Each number is 500 + 25 x the weight over the matrix's rms, rounded and kept within 0 to 999. Layers, rows and columns count from 0. Numbers have three digits each.

# layer 5 attention value, 256x256, rms 0.149, rows 100-191, columns 64-95
494525507455469483482496495477484497430477481482504529503478467524513565483469462533510478435552
493499474476468512539530471480516498497475460496534519475477495501507461535485479564502463538500
479505502549517483485476528469487501456507536458513479485472501507473499506508478525527488533481
529549536466485452496486512453507494507456511503463431504434489497509426500472480470473493521477
514516469488525506508515522555461527556510482444496494531493507486505432496481519533522525511520
542522496460502511498487448526490530514480529484522427519506450492514515486506477514497476499521
456531526534473494493525515451503524529475589512555471498497508528502489468503490512457539496572
496519492496523511509511496501507558495497506534500496485468542511493511485512527533549541457481
520498519516532480503495528440526478462521516511481499484517470466529466539499534544534539502496
502480525587525512484511478524519507539472502518458565469494515503466473501529480512481534514535
541488481521509520482530498523504489489493525524525457476498562488517459489513473541506461473499
505511495509472492502486537481485470490527512496511514493431435512466510483453539524456559510497
496449467464482473460494486509534538505501430484462506477486506517479458480500527529529520497512
469505511503467482559489504486446498472518520475475525511505517482444483501497471532533506496514
542502484514544517522517531535489480551496471488447490492473497483495521485490475501499506451517
506464490454515531520500517460512530505509519491493518505528543493449522503506480436534495482535
487556522528516521538493516475513505487461507504516536522507535477521494508512506520526546524509
502495519512456466498481497521444476557481514480517524492497507444454572509497485477497512532490
482524473539509552536477507539494518502508447507528557493442467552501477509453495526522510405478
527478545493536527517491475517541516479492500496502502520525471521469497450444510507477477529512
499535546545518509510539476485502498515575503442485508509464485489527496473508485560510526546534
497514540511476545542515504503522515543498453561512544503532544508506510507464483510549532513534
517486540467525485496500466488492476483444466491487564499489522437507553517473490536505508521516
544480469502453462507490472495533504514443539493438531491502482501540515516506498483497500490524
502458490507430520501486439486505478440511503491526491508526480469505522518475497463559484484481
469503529493480527502481486458524481463484488535449485529499507507450510483493506492502530469502
476510457504532453488526521523451479514527503517460551479473543496463518486473494494507532446530
530490465533467475493497520496475491506467452512498536495508468505494484475502543496481435446486
495494452531452517514491473515515505482527452544546479489520512487481526513495486506470536512530
516505483532514537520505504509513454496471510556505516518482549487510475477502529472547532524512
487509437483475490542537492537484465474486511529498531518499499476476502470511520504519538483501
519516521487464482498479496556519535523437481479517491523472535491479518435516480492440503523467
490464493480515507493499477513517463501527493503500489501457550494500514470494538444439516521482
555493506461558522471485573504510503460524481501540470526507494508478499522514461481506477481458
489537543497486465502478490534459546476433519490485512490525547499513444479535490509480499513484
484477509503494495463479497516494509488513551510509512492497532550520503556509491506551492525485
469565485516522514540472504519471470470508520527455493503513468448505480479547515502480481545470
481543448477479525476516501511496521498483466496536463504526468535481448523494488522501498525490
476515507497526541536429461503539528458501461496537509500478534529524502450493478522470457494536
462495469461544530426466515532481527454457449493499511477507511510500454515510525449504500533488
503506509495507495467541466501523510517540520480523489496474500478504473503474513501494518464513
498462509501449475519462534482551505501493552458478474453486493522558494496427517464495489475482
464437506534526479494537511535497515483515497511491499539550518516526493471482512471496448460470
464497510501504502545499463494455535541475497527493479451498544507512520468515520512485482530529
493485475530508522513427489434534464506463495504511499472515507445530442494474442541496493509520
454504452502534491469498529570469496523496517601503495497497494520465467506537509498520483483498
525474496513508485527534444473469480504486483480517497501526509504457524499521477517518515455465
451514497467476449526496498501534520496447511532511530497500510490529510508480480547538476498529
501508509518506480510467462546488506566467537476510483487500501530487486517515516509531474517525
480501534468492513437469485521529538525477504466506542455483562495475467469471514505484487479503
521500489493517577457532525477530480519456419506534452493500478502472506507498467501513458525493
500482530494483468498471477476528514523513537485511505483496493505580490552481526503514417551491
473550518461464499494403512530490534519481496454510525512508546520520511519532511512513481567532
498509526509458492503492504533579488477485517499510522515512511508535548496471506509441448503454
511547458545534481471481469503514490512507460528504531492469524486469526518536495489487481537549
498515512509528522513466519523531452529493509467492514497539476457481509492503472500473492458481
512517501533537520512543487439500465480522514541504489536485504481482455482493523495476486488475
517474479486528506519484478468516477521509475529508459494490496469513521484502500503468501481510
467519450407470515483492517543475514518464446453452519477456458504529511546500511506476437466520
525529485496516524439496564481475470454446485504527485469535488484477499501516522490482502510475
524497480493540527486493525492472542523521533522511526521506512523497488491483516571528533475483
496488483469474495513536549498459474485526515463490534463510466491543510497470521499483498499502
492540487540544463488493512562526519489483529565489471473511524506499510527501545467579525506510
476461502465487525467521450482464505547481495535514502499483475490533505500495537475532486481499
512493525493503492516436447495555526444482505473496496524515478503511489494505502456507546491497
478482508504493499554504497480527474499511531491478517534502516556471484507535477496551520514499
505497476530539501475528502511434447537530519480535522523523478497484503509563517545549484514478
501532471531511551481512504510496493509533470478512453479525481472498503542507513536493490490520
549494471509523520534548503452486480528462451472468523493473447518508529442478489559508471470519
463457514467512445504472568559520527489552488528509553509523529518514508467487482500468455542466
494508461490478493483554530495417512504527486503467485536479429520521486488486525485576506504507
518505477480509532485497518512488494495498508455522536529526482498472506450434483555512542507514
490490507487512480538461526487466468487496466539507501529487505545515507472524506472470475493530
509487526502500462477499475529467496506541539498446514489508505476512515532502532520488466437526
429495465512464527490515559527452526530507491514465509511455410498516542500468509483499492491491
533549486534448525443529478522506471528514458466496452483524514489481509518474480526507535511469
507518473495485541512538537505489512493488459469517492490507443489522502498481482576487447491494
461556543517525496517504514514497491515520543511481521527517519504429466526533499485523499485453
468472510487461519546497516485489460476537491511504539453500514471535478508495509507435474516481
518447510506536533499545518495532469479504483520510539538497492490471477470493474478513519497527
515525495435515523474486513482478452482448507490509500477450508540480463438516492489495505552512
502499494499502486474486477479488518479496490509487458509529504512499485525495524555488505458498
494526498530577475484487515467579468514466496445527496498480540488476466477534485500494554460486
491496509465508516453518555490484575435516503508514558484532482461533513520479519516483474544449
557482517465550501421522504512524485534557463472526493503529503501498534498478469479510511467454
508483455454431491485557488459469490499513528507484517476461462513560509472524515489539555524519
500517454547482495495491548471472532502468518455481439487495477503457491491479515530518518470510
524527523495508522498476552504519468454452479518501531496462501540459492474491514474506530521498
516452514544506549493509511441518504454525527509497440513462536483531532499542481478465475531497
462527488540524500537511538507469481497487525510472500484522524513543511517516531552518477498534
541499517484483523473453466450568548508497484468506496471471523536541506498494470502466468505487
491453497439506524520489514540520512479566539500483512525554436478492487527473493499469517466471
# layer 5 attention output (transposed), 256x256, rms 0.254, rows 100-191, columns 64-95
523500459487474501505489511508506492446525489565478539509490479484511526492458503499492489474510
498459490508453520540522504493497507497539477527521524490530523514492482507477476535481500496497
489494465511524502493506533461516517496523527485486494451478493519505510527462504507564491520514
518508524535542495465483509522501442511505549479463498487485460500532463474466518454492496514494
496533488519480496492482496543489502546517510482451513484514490502504465505514529482518515501518
492517489450509485445493456487463493483484469502544498529480484504490529486542492535505486527553
454540523488526514485531504491503543490481531521526494502510478508497484509521514502531531443528
505528497488493535521501513488496511466536495510529472508468513489496489484543496508510533467475
487487519481500491491494512494525507501547523480511503496503475521462478481529532539520538505490
510485498571495556507512516514525486481493512498441501535513505485514471507573516487467500512492
541495483509549523497520475496549493494498532469495463503509547490485473491499472500558541474511
508508498501504518484480499526464545455478486526501485506472515544494534473461526489481510440482
517512455456451496449494511487545488491509428488489516473497459510494501490497536505521524454504
491461464515481502513503481472494518492498453520471505468521517513476514471507500528442497498483
567509515499426524526535547534511465524495459494478518501485520537486448503512529447505482505511
531487512492495505542508497460497520500512522464541533501466486526527531499500526507540497492528
509504517530478530474493495507515476481488515500511483505550484504467495491482489543510492539498
498476512516481475511490530505475505525466471526473507463474518534490537475502473491544490498509
512515442472471519483509494509516494500496478483543533452489507526486464489474501517508509451495
544526548476546519509529489472520475460470493453527490504521463509467504502460505513495495529478
507513509530509487508515528519460496546545503494476490478466482485500493489507514537500496525507
516506544513497478512510501533496463505546462545493496528497563499534493529480521509532514503539
507489531465498491465475496531507481478498499474554532476467519472474536489502489508489512526473
549467449474480504467511470515485504507474491458498526494474473492511507502464493479489517480517
475485479497470490519498530493536525457554472523536477502505479462503509524489512494514493488513
483494528485484494467492501459489473482466517487426505528509510488512474530488502495533500488489
518502481496497467496493485531477471490516553544479555507530498507467516478499486523489468474496
502481532480474518534481529485466535553507474513488504518512481517519452497484539535507501517529
488494497524507534506472500548481482508517506502485518518492508485512528534524463489484484523531
487508515511520505531457497500534470514490528477508492506487487483484457467515551502526497471489
471487484535495536505483474531498503496485510535495500466431560487477472527475508479495496519494
492494496466488510520504500500459473486477505474490468518491510496469483436536478475442544523498
466488495508498474481486482512502490472531480532470470520482488521489489470475505478438484497525
524492483433502479465499509492468501457503460542465458536490481438471489508495494465483521503466
498487503523526537498514525526468491451501503448441517485489564462523490474516545490518473505507
481488463493474497492479473506505537485500516494481469506502449523498532492504468507517507518540
509519485512473509530489541537477457454468490499499481480550475509509473540525494526480475496492
472530513489502524488544502482497573507507474518503486519518447501465496481526518555504497479465
496500523553543490502523443455464455483533486530462497521525507542514483501506495506494507492507
462495533493509512481500471502502495474489477512482465522508473522487451511500516515454474529530
522482498510483529531517483506479572517480485505485503492466459466578506494461478518505539501523
488500517500489528494517526497492501490473552520466481480477499504483482489516450455513498506457
481463528525546480527557495518484486489513504545484516499508530522537525461524529493526516528513
467519511493464509496528467520440490486503524490491515467492548542461500532483538465465480517550
495462526516468527495512502524512474512551499470503514551497504507518492547480507545475446489553
460499500521479488496513504516535458518522521589458458494489502486449509482524564552466448477509
494517489495534509515514461499478502512485498521550482465534523532513522510500510465484536434505
477499503491487500528534475510541512444489529504500536512521459462555513503477498545484497481494
477473479576464496513492468505504494492505524500520469494532493507541489510528536536512448518485
487522532499500498494504505512508537485494523520458481545508533541505499518499475488524530530489
522516466506492494482537550479505589520447479522538503495492483513503504494527496523498503474513
500443555512499522467521573447538488534475525493501521518541484524479506496538510487548446462508
475525473530520506499465501462486496530513511477477485480485531511532507540545531526507456533477
486526539479521507481528517488527463475488515550511543505478505487517508489516517488497449498493
488504494453525489524481516475519498532455488527491550499498509459486497477510496483520522561512
487514499513491537500565556490541463482499500489512487464468511477503481466541508472495461488487
499500509464547516490517505503495462478433487524488499542484510517471496503447493515533444454504
528506497490502465492449519489487438564491559528528506466465484526475491526483465482502477509517
516489461478513499528517543477481515500494490485509492508498497476561533532541489520510482478506
485487540516547500495537463510479421471516428497501471413534506500491512471521495507453508491486
526485527554562463493507539494520554518533506496492536518511493485484470528504476493496538517472
490478499450512463486523496515520520471485511510460492491512508505469499512512510497519489529461
544508501475502544488484498495506479487433513520471489482488498462564455494503523522492534501521
498480475479513473485491503501480534511513505511499500470478536540487517488479506540522489480500
499446454500506500491434463482511517485506508499460482532514483541504464528507523440518557482513
507511493494477510529489514413500450496530507461465488513495452499506483489486510483545534549513
502491496474514490468538492527487504540490511551533475485487501500468486485476542540504531501527
495511456541495520516520489496491525521484499507496469480484496492473501504555484498509500501463
520486507498480509512489549475470539511510504503508522478471498546466516500510438501531487479491
449505555509506508524474484520471515488492503517467521465495523521492478519515476459441478534516
477463454516479502454480531486539588490489480473477465490490533501479518543487493509471533485497
498488467478495511500488518461461492500496486465495482465535501500513477478476556461467475531504
480528483482502478497494513503540469539460520498498508507536504525456500513533499504506506456525
483571517525465464482500489480519499469488493521494519494460494537488487502507562521489463478485
469492514533483485500533489513521555487499523540532494464512513508448461506506514522564434491486
525492486505501507522510487465491435510529503489463450522519521531529556489484455470484476469499
519487513524526529502553513464460567519505532524510494478506428477500526520525476470512483426503
535520467481487542501535480549495452508491510463517512489577473515516502528524540480494538508515
444519491506483544459489512489499557470496515522508552471493489527501495496489484480519458487475
505462505484478495498481456505501504494531496480511483500456464480521472483518532496470537449528
485480489512516486481475523498494464465465482465484499466487501538486478449514448524477515492450
521519513467469534504529492482509488506515539513479503493516503434552474475476520540529510524501
542475515486527475523478513457548443494537490483489518501485499506518494496553475485550489470507
496486473434504491470531528498502560493545448522480487462537461460526507520518487477487453533493
537492488480536508454499520477534499534546498510549500490522520502490523464488505541522557482469
508479506475479487495445517474523578530474474487468506494478495485494464463509448527500546474487
501555490520499501490486556521518528518487490456522506511444530480498488483483518533525471471498
515518474490572493493477497486486486476510445518510537499481528580471484492489479483480493489545
515534487454477517494480468539473452494531504552542508509482436472491537507470468506495486504503
531527516525483529513522489483477528499516495474502455477481493507468472541497473519533498488532
555512548492462519504457524452480539515541516511461493496486500478535494458490447522501469537505
495482503488500535454524540495529527514516522530473532489520480426538466500518486506467502506482
# layer 5 attention query, 256x256, rms 0.118, rows 128-241, columns 64-95
487542478469488468524477510512527496497496470533508461524484560516484480501520474504522504522469
527475467473504500517501471498511525471506503515534490528540519523455509512522543505499482492487
453484519513511501492524495498492493524457499469492480519503502511505535492487478471484527481474
499492505471511548506501528508505511488488525492480483531521483479507490473502510508517484493572
545475468505530492505474491492502523503515519464492538523446536525513545503499510490571466491515
483501491529505505491505521485527484472493521497483511463497536484493483463501479482478503490488
527507490495526514533529517510465517476523510514494511520500471534500520511487452453493524517502
560496514510519460505491513476459512451506466493476477435520498520503492509487489515510488493476
489481466504490487475480463499496508497507505485508492493510524493468526456521474499472509499493
541528469546531464498518495512516515509493573448526508510495490502515470520509501497487468484518
478525516469501514485530501502532519442516484534497507495509492498495508498464473543495508513514
512481557487507469505476500496517512480524475461467512497502551525483501528485501495477516525465
521482519475524507483514506544503505474519488494532523468508449473496496535522508494529474472495
447486504488527501480486496489468517503508496468521486499487501513507495519473470479501517490476
525499476479488514493527495493504478522492490525520527500502504511505527525461485510540500528507
487510473523523500523512508521513478457498501496491506504474515502489467488504490485461517465494
518472526516485484524486490498527479519483505506479489488505500503482477481527505496493480471529
494455483529496528535500474495509508468471508495497522514507522545493505510524500475475517490530
527500530495497494510509511479481508501506496480511480480542481524508459534501521516462516508485
507479512500497464534493518515530573479521545479508491511494463510444500487459487507538488546490
466526520521510533509524485517475512504497506490485491487454518494476556511473502491496492515485
504485522493487477463500542464487497517514533491474536493475494504465497492492486528513465514529
502527518486528470482492482491496525481521464503476540501536489497485486490476484491495515514469
502491492506506495497490542480533476502489493485499538538458524468485474532472505473543529499491
532486472458511511490496478518479467487454481478501491469426524491473481481536489491515484496472
509488501495515496475488488510523492518485575522493482486518521497504508481515482470508481503538
507511495455475536490491491503501471510497500482505478473521523548480516501507494490503499518488
473511531522458505539468487516502474471495511477480466491568502505506531500517506483476525489522
514525529510500545499491475525513471468453503508571516497522500470476496525495489527557462451471
539498512552483498501538489554508532517477509519500441561519553483520471523485469476495516502494
482520505469489479487518516496516468479501521488482536516479531492499494494537465476536450500472
485530508499535497470487531522494499480527520479504527498506521495489501475470528543483508472476
467514554539566524520523525463475466491501481468528491496462524445492487504462478511492503539484
478522475509486491536491512495519451497497452496499449544477531514498515529488477491505519511477
509493555493515492550486494480516504475490496489512524502516506459476479512486503467519503479532
524525492470518491518498508541505552487494535487522539510493478541477496501494494523518495547479
517512519485475485499510489541484516471494489516488495480539491509481462499503514515493513549508
527459529493455473506509512526503531495492514473488498496508560470483485530509510484520493487541
500497500496475512482512511489509504478505484496470497485512491516462485483480477498469537510534
443509489500467466501472492466522526495511505542469495505515508489517491497485499511488520494526
520486524521496441505478538520541475533466455514508549501430519498539548505486458484508512490506
476516506479505494523496492485475505509466499442489482546505523527528494502509526496472484515470
482510463453511537465499524470490503475488517523499506510495508527561484491486497507473477472518
522494491495465477480507509493496507550495515496483480511510507512495469484500531538454519463541
543494546468525533478475509521468452496459534529475482484475518513505479509475531508480546523495
489521538501516505501489517502481482516499453474513490503486513488475495465519494497546462492539
528527486538482518482503518486539507483508530514496501532475468517477500494515525493469474516515
520497525497511496491523509492472482504496468518494519483480535519478533502493507501461503514526
522491501484490485470513498515498496553548513525476479470517493530503496488481515500523534522511
500510435470488501482527478482480506490497505535508475510478567480502495477486490472487484517521
492515459476490504531487520516522508463491489505496492496496500522508497487476497501520485465513
472499485502504494508499509500485489488455522494499509487507492496470495541540483512498477485482
483505492490491547500484499462478471499522477486499489534489435478512498530488462490489475506505
505501516496482489484470497533517525513491490526454501524517491530523491513523484459518446491481
480480502483502512518516497486521519532498494536508530518487519506485484467511499513489518483514
506507496518516501513519519489495532479510515541506519501509493522548482524511489519446538507508
499518519494503491503509527476489561461533471488489510504528486516506491483490498521502484474501
498479483474465501521493484506462515501513513506508506540472522499514501492476503491521532487548
483494491477523510469499487508509546484533477479454473492502481515514486511529480482481515518505
521439456509476519500485463514518521534484538512498506483515522514504504531486496488500497512495
484444488520537510506522516484469511491502484500510516465486483480512462501469477483478498437511
509485543522473454538512477509488413528499532495505517508535520506476499497523490509521464470542
518488506475493483462455514525486527485505529520508449520542526492481496492533497528522467515521
509514485505445547488508469527530511474528509485492563486491503480492482467513490499495530545476
490505488465493446476463512470480488521480479481473497504515490538480491502555469516515526530541
522501478508528479493467529509515512512529503477491481501530516585511490484487498480450512488491
516485477505535512497514497489483475519483502515481499480497526494500528512498478551503492491487
484525489518519521500538480477491505484517536537508458513513464493527500495500526523517494484486
484530499485521514486546490490496521476471516479504471520492484529513530495504492484507510473497
518496487502506463508507528509474539501507467519516500558521510512475537513492518530480535527537
499469505483543489488493491519494505498497451558473525524491474507474513487501506494478490503495
503497514541502502484497462541472490481519470492498470516488483484512500541525524478488504530500
520445506483530515514515477478524541496517501473507505486500515533455459469510486518499494518524
563518536502485460505494497497507526493511486506516496482508478492481498506485486537493546514495
479512456577495512490510495492466548504478494503523499523497520478504525506486482492503516506492
486476487506431474478529482531573534529525459504498491525487500490529490454484489472478559511491
536533529533508519535474479497522467523524494514515502463479515493486495450535493533481515529496
453480528523485521469515504519517513481493521494485518513509519490544510515513498479568523471497
498548490512520485488509526466506481502489514509500495460463497433500525508463459552518515502496
500484526492497485453493489514504473493506510510508501494500508500506492515492500509504485482465
512461500547505507507474506486467439496536506495538499503526526518483523461495524520461506453492
502513516498529519517534489511501576553482482512511503458496484497506474523540509469519493501493
485504488497506522468496512473467493523493497498504484507487500476492530479516472499476528454486
509506490478494557508496541482475506485536492468488544477472488479477509470515496516540496555495
484506519492512451501526505482509525495503509492487480517485536476522494479508521511508477499521
516487521500510507481480463486490492523484526478534549490512507534476486511496499464486482486487
490468481483493532477522514517463498514517491485492505522527463536481503545477486500487526526493
493504513515523490486530529497529554527539505479486511457503547499506503494477487507511500517495
548524512516465516485461516480533527506522458557493518477501518507520518512477489506519485497519
477498541593504515510504499510505466507456490526487522489507483488472548522542519482570504475527
528522511532519505483500520520527542483487486474520522540502504487460481469498528489496471486510
519533519467482480477495483510470462494495522490508522483574494528514497519525487500471516483478
514478469483512518494483509488478485475509496456476513514520511544519492488508508481480522507510
513507477490503491485482469518482474505443506504524531462553481432515525451487499524487515492472
504506485501496459481450515509522585495519492500527506514502470522488515514530476521556493503494
531518475505529511466499501504520497528500511533508517475493506486534535495472490479469514543514
495514496546480460487499493495482531489508508505511466491485517517506532471473486525470495497488
448497504533501460545491457518486501521470545529477534476499486495489476462500483491483502535487
502501496458473535515475444486515514492489465496502469539523515533505500511541491486491532522516
495480546494489518496498494471488499510472487517529500503536510513500492505458503510485526495508
497511504464497500526531515539477485478456511501522516505508520468515480516481484499534490490493
483507483510555509501496475501511490478512487499484501483473493470507489499486502475510529495478
496494497494510504472502451509464508496498484465502504506526532535495546483508546502503484505518
527537502463449491510495491469484500479496504511518523499524480483469481530506483519458494487473
513481500457523522492505502521467522526438487470520457505472492527463490541481474509495489484518
493519473532512451525487496509506510479543532518518514511515443487538536537490483525486491493440
487529513449499507496540469513500477513486524526474526490463489475479483522492490556510493472486
490508511445513517479492472509528534492500488459497522487524495513515491488504497487484526506465
535491516492500468514486475510522493498539487506497540485504460474532493560496493520537530511553
494509495527464510520491518502504477510471513511491530472524446451560515528517495480502480550491
481515488462456499540515497511551495500521483540491532529502547523531510521493462504500513541478
487478496477544495479512516530490514563506513499505498476474478525483520543519500518501484510465
500515491476523491530496499466504496514549489490473552519571486541493446483542533498514470504474
512501513468499449471498510489506483505480508518481480547532504503474520534491512572514530483538
# layer 5 attention key, 256x256, rms 0.122, rows 128-240, columns 64-95
541486492491495456481482505500507499505516520488522522512465486523475515498502507505500515521489
496477474511477515496480510508503523482456523476483490486514517501493486499525489507520487502532
501527481517508495462495496518524513503514456508486447481528497465497506473515506484452472522516
502472511496464490485513483502493457492488499524498493495511524460462500526534487514529486523513
455514521510502536517461479462518459496480516512487495494502529470486503489516491478446512516519
515449478464518503472484526501466494464516481507501492496528471523489539526507493512496511479508
512490501503519454525459506496519491501457492497515536491511509520512476522530504553543467508446
504525460533534493515474524516519553529493521520480521510473536508482523478473498493494532521469
494503491510522551507512514513501517486534491545446500501479509499537522497496497522515505515523
493475529490486496486496498553508550484536532524506525492494548535480525522464520459519537511519
510476520518513487521566520500462526494507508497508500532512507524507501519500528501485524506487
492499473517549501495493483490487510502524459505491458523516534493526513486462484474497505489511
494529485501484532507493527464495485506501529528487506511504518485504532513513450475511438480504
527510476526471478493507498499529515494508497502498486503516494518493483473483487512497477523488
522482514513500500530489483509479565467490502478491469521486480530492482530524502465468538514504
471509454494495494548503482508513518510493469491528488506525542509493494506483506506486474494536
459516480453494484541505534497454501474541534496516520493540533497510492494525502508476515491478
473471518502500501490500487525508494443514487493487444517526501467493482463488496548514503491513
523466550516528472461476462487523466462509479476504511479516497537517509500485518516518518500451
499517450505492474490528491515501479499445480449502523482499523464505479479506496485487495514508
508485499455526495540487524512505485467510492505490465521526479487492469489557506523480486493549
495521500499499518533486481485486467491450481489476455502481508484497489478516460436505513497482
478477480462515512519500505473481472506464529531507468483501502532487494547520473512495444498507
496457507452490517534508493533495512483561487521499493544529480560505505502462490491491520475469
487524463494499504485475499496454511513531495496519534503494490482495512515506466517506526524510
512475482559502509543522500487508511489519467478501497539458524490496525528532483477446546502522
484482521505515487489509459505483512517575451465467460523488523500516485484430513485489507505521
507556466477507488466460488493527527529517473475495500511496502524487479516483508478516483479480
526512510501470495556527499503457571524547490519461463548510471563514479491492563469442524500545
497524517503511521529463512468499427479491535490515524513495491512454495489513495523539512503530
495514556493488518479479483495485565496479500537473487510511512485531536537490488520498523474510
508490513499528526500469521486558481503494509536506487498495491527467483448519480508488499482490
487488460516478457490542481527525541497525487492463431528495455477518525476508538491464517486506
531491493465519470496475505507514498529490494522551527496489494567479476464497508495546494517458
505538536516489535476501484510497473505478485499528502493490545472515507492498475508517469493493
551496500528517520530480531505484502513510486480512532485500490522457486546509478538505536494496
522534485499517534490477528483516488496481484488540490495515548528464516463538502527562474497506
522481484497513544523469495478534458468473519478504483506526471527482499503508517514519491530494
492484524530505526509528470504510575514554512526486461511461481502536516506525527470471489504493
518510487495516442549531479517504513540491445464548486511525474482512522490504510514493504512445
478542501494513540474534516485476448505483497482536494479496504476480411451492500479485517502525
496531479479487487455506488511525474485501508504535501510462514474497494508502478507481522474537
474488539500520465493510498517499463484471493512509501490465514491480497525531488473508522521508
467491485528444546513507507516490522496517478486519496525471470487526521521501500478485532556479
482562477456462497497511499539493528511562476523508512505508500473489556509485507484487491522489
536536479505487558492458484508473424502505484512498497485528525494511507476502475531501502510510
540474501447460486510502494486469540516493537508520486510474515508524482490506466514518527494480
477499480481491525503467465513507464530494524531501468478460500480454532453497485507560483500470
517534484476545499501475474487503489493474503486473500476472509478480484528508521465519494511529
492530525491493538443488511485522532486477532479445512498524467518480494510503502509490508500483
532472481485513512465476500506482492527478492480501487474435553499505510476505477502534495487471
525513469460506500512494485528470530518470488496503514475488467485496487534470512505515481508509
487482514502492464506502495518523549457511506488458502488495482485496483538498482532512468487483
466508517503523520506492471495483527505512521465502476508492499460540500540491455475518469497531
517481537483491490472478530482522443497466522499521497474488520437456493488504506500542463448476
476490496477489469492509506508513514506454494432480486506499522489495516447511505465468533509508
495472507505507472445517472507534528518512524512489518528484519523526492569460493476501461493518
470498478501514482538508517504539554477521494481497525488547519487511523540513517503459505512470
485535505517469515458497509497507478501522497502507536544510485456471493498487498512545480489498
458496507471461493450489470488503515501511462518479497516495508532519535491471506499489466493514
494514508508484486510516508490530519476500495486467495536507535555506478486505510518523502502493
474499498499448561499519460472494494455471497481470491490499459495517517517507495485494499505498
461505500518534498493558496515466536511487497515510489530548503512529512533475478495509480505461
502491505491522538491510495513456491477469529538477490512508468503460469520500501525523492531513
537493533513496483493513526512546498483505479490523520474485466504500542472488551482479510518491
514503509473492462487503485462503504466518506472483501475538514480523513542488463516483524548470
524499526533495476499475486514478539518496533511516547516519508481501515501498518500521540513511
503478507478527494511488500484550501468489468487511517502510491560506513518527514489526495513499
495520566503519496507477487529495496487519522495497484520481462480468499500498467474490530497506
523470503484522538499527503525505540505534500502519530500493487508494501493477477480508509499507
481488552513502460507502497539490531488523517508494495488527533462476506471496544505523512516524
490549533512497488511482522536505480514493487518498518532514533493495534483504494500495502474497
521525491488511480558521476475475550470520507464492530504526496455522514517531483482478494498501
481513530554509521489526530511475496488491442495475481473506515506469555477484490518489530509487
544443502529494506479495512501521508502523526458537505521471504513524457478467526531513520484519
478521508540488481454520523519473478515526511504492450498510523510453502466519557496485502507490
491522514480492499492456477450485478488518491525465514526483480525488546500488505535523452521518
510492512486498507498501493512498451512441465519495508489511524530504480522541511478505481509476
531496530501513528517504503526463482531561550461458466456521518515478501524540497483525512490490
487494470521486491489479501511552504509498542485512523514518518500504529485475522526504533460469
498533471476508482466429505501525464520466519528462499551483491503484468534517484514528523509507
510513494475501476477514516434488510497490527505517535517454505500549502489496479503473525492446
495487501503509538453502523496562489477491511497516481490500541478472562476529475537468500484493
541493516531532509496491489486495500474488497487504472480518494477513480496483528442542527509525
466497525504511516482529495493532551501495514493533529530482478496516502475503504492469487507502
502474485480489516475520507543524490509505523510484471522513512532483512503469479457483469549496
465486507531531467508533505460506548435519490496471502487537501495509490471464522516498488482412
486524543457518492503495497497532490477507502505454526454493496510501501496499489478519509461494
526537461509502536461520494508508483521519529495494526480493443549490490502484498477471534475498
524481526537477509489472526471507521503534481502481510548461547500498494522482487505520563468413
469479492490492493517491506478510553504531548483504471481517499502518486488521489509461503511487
516511521513479472504513451539546527545501510529533466494532496527540497501525496517543477517529
486518534502473488499545477516487524480478518502469498483531468497503510480514483520505492498478
515501505509516478469486525509515523504511474489501468515481539510472456499473507510464466555513
520484498511438510525514484489511494502499466484462552505478465506533496546480514512518490499517
487507467494497527463493486488523521474494512501494503516439486476467449539528496505510479560491
476503537477518489498456504522496492518514466485492476536522528474487496500494496495498510512493
535503496476469472467519501487498517528490483494515505497498515507503485514496518522473493500516
522506464464536501501478470493492481492519552491501495484499519522528477544514474518472514507494
501477481505503498502521508510522488533499498486461504473480463477499513473483477508493529506498
478495525497531518509508496492512528486530536532490520503507487496484491495499534463461455510534
516484490508507504505499494455452515519497465490498485502493497505522482482497519506523479519505
494506464488514500530478520497486457481499519487498491520535491514512481469502507491477525470501
511516504533472483483474505487503531495496439500499476499492514539499512478495479478520455484496
522502526491492490518490495525500489498499525502472449515497454457473488520528539474516523468536
492514494489497457527460509528526491507525482488520531528530535532507501496486533509504476504514
543478492541501470439551546517503505502457504468458517467491521477486456464493505481457503477480
437522493538514488500534519516525517473487513492525507513474505490502490533486483477463460518489
494538507466536500491480467521496532498502529492498542499498499512494509508495524531482503488507
477555500474508500516514502497504478506511450477504495498498500492490505525469497523510525483500
504424467528508516501532491449478504522474496514507506479458481496493490487481508484504535468496
497525534486498522500504511545504489546504477524513516527430517511468509502487465482471454538463
512499501489508505488504506475500428520493498496473564487488516449522520459476490470482527528490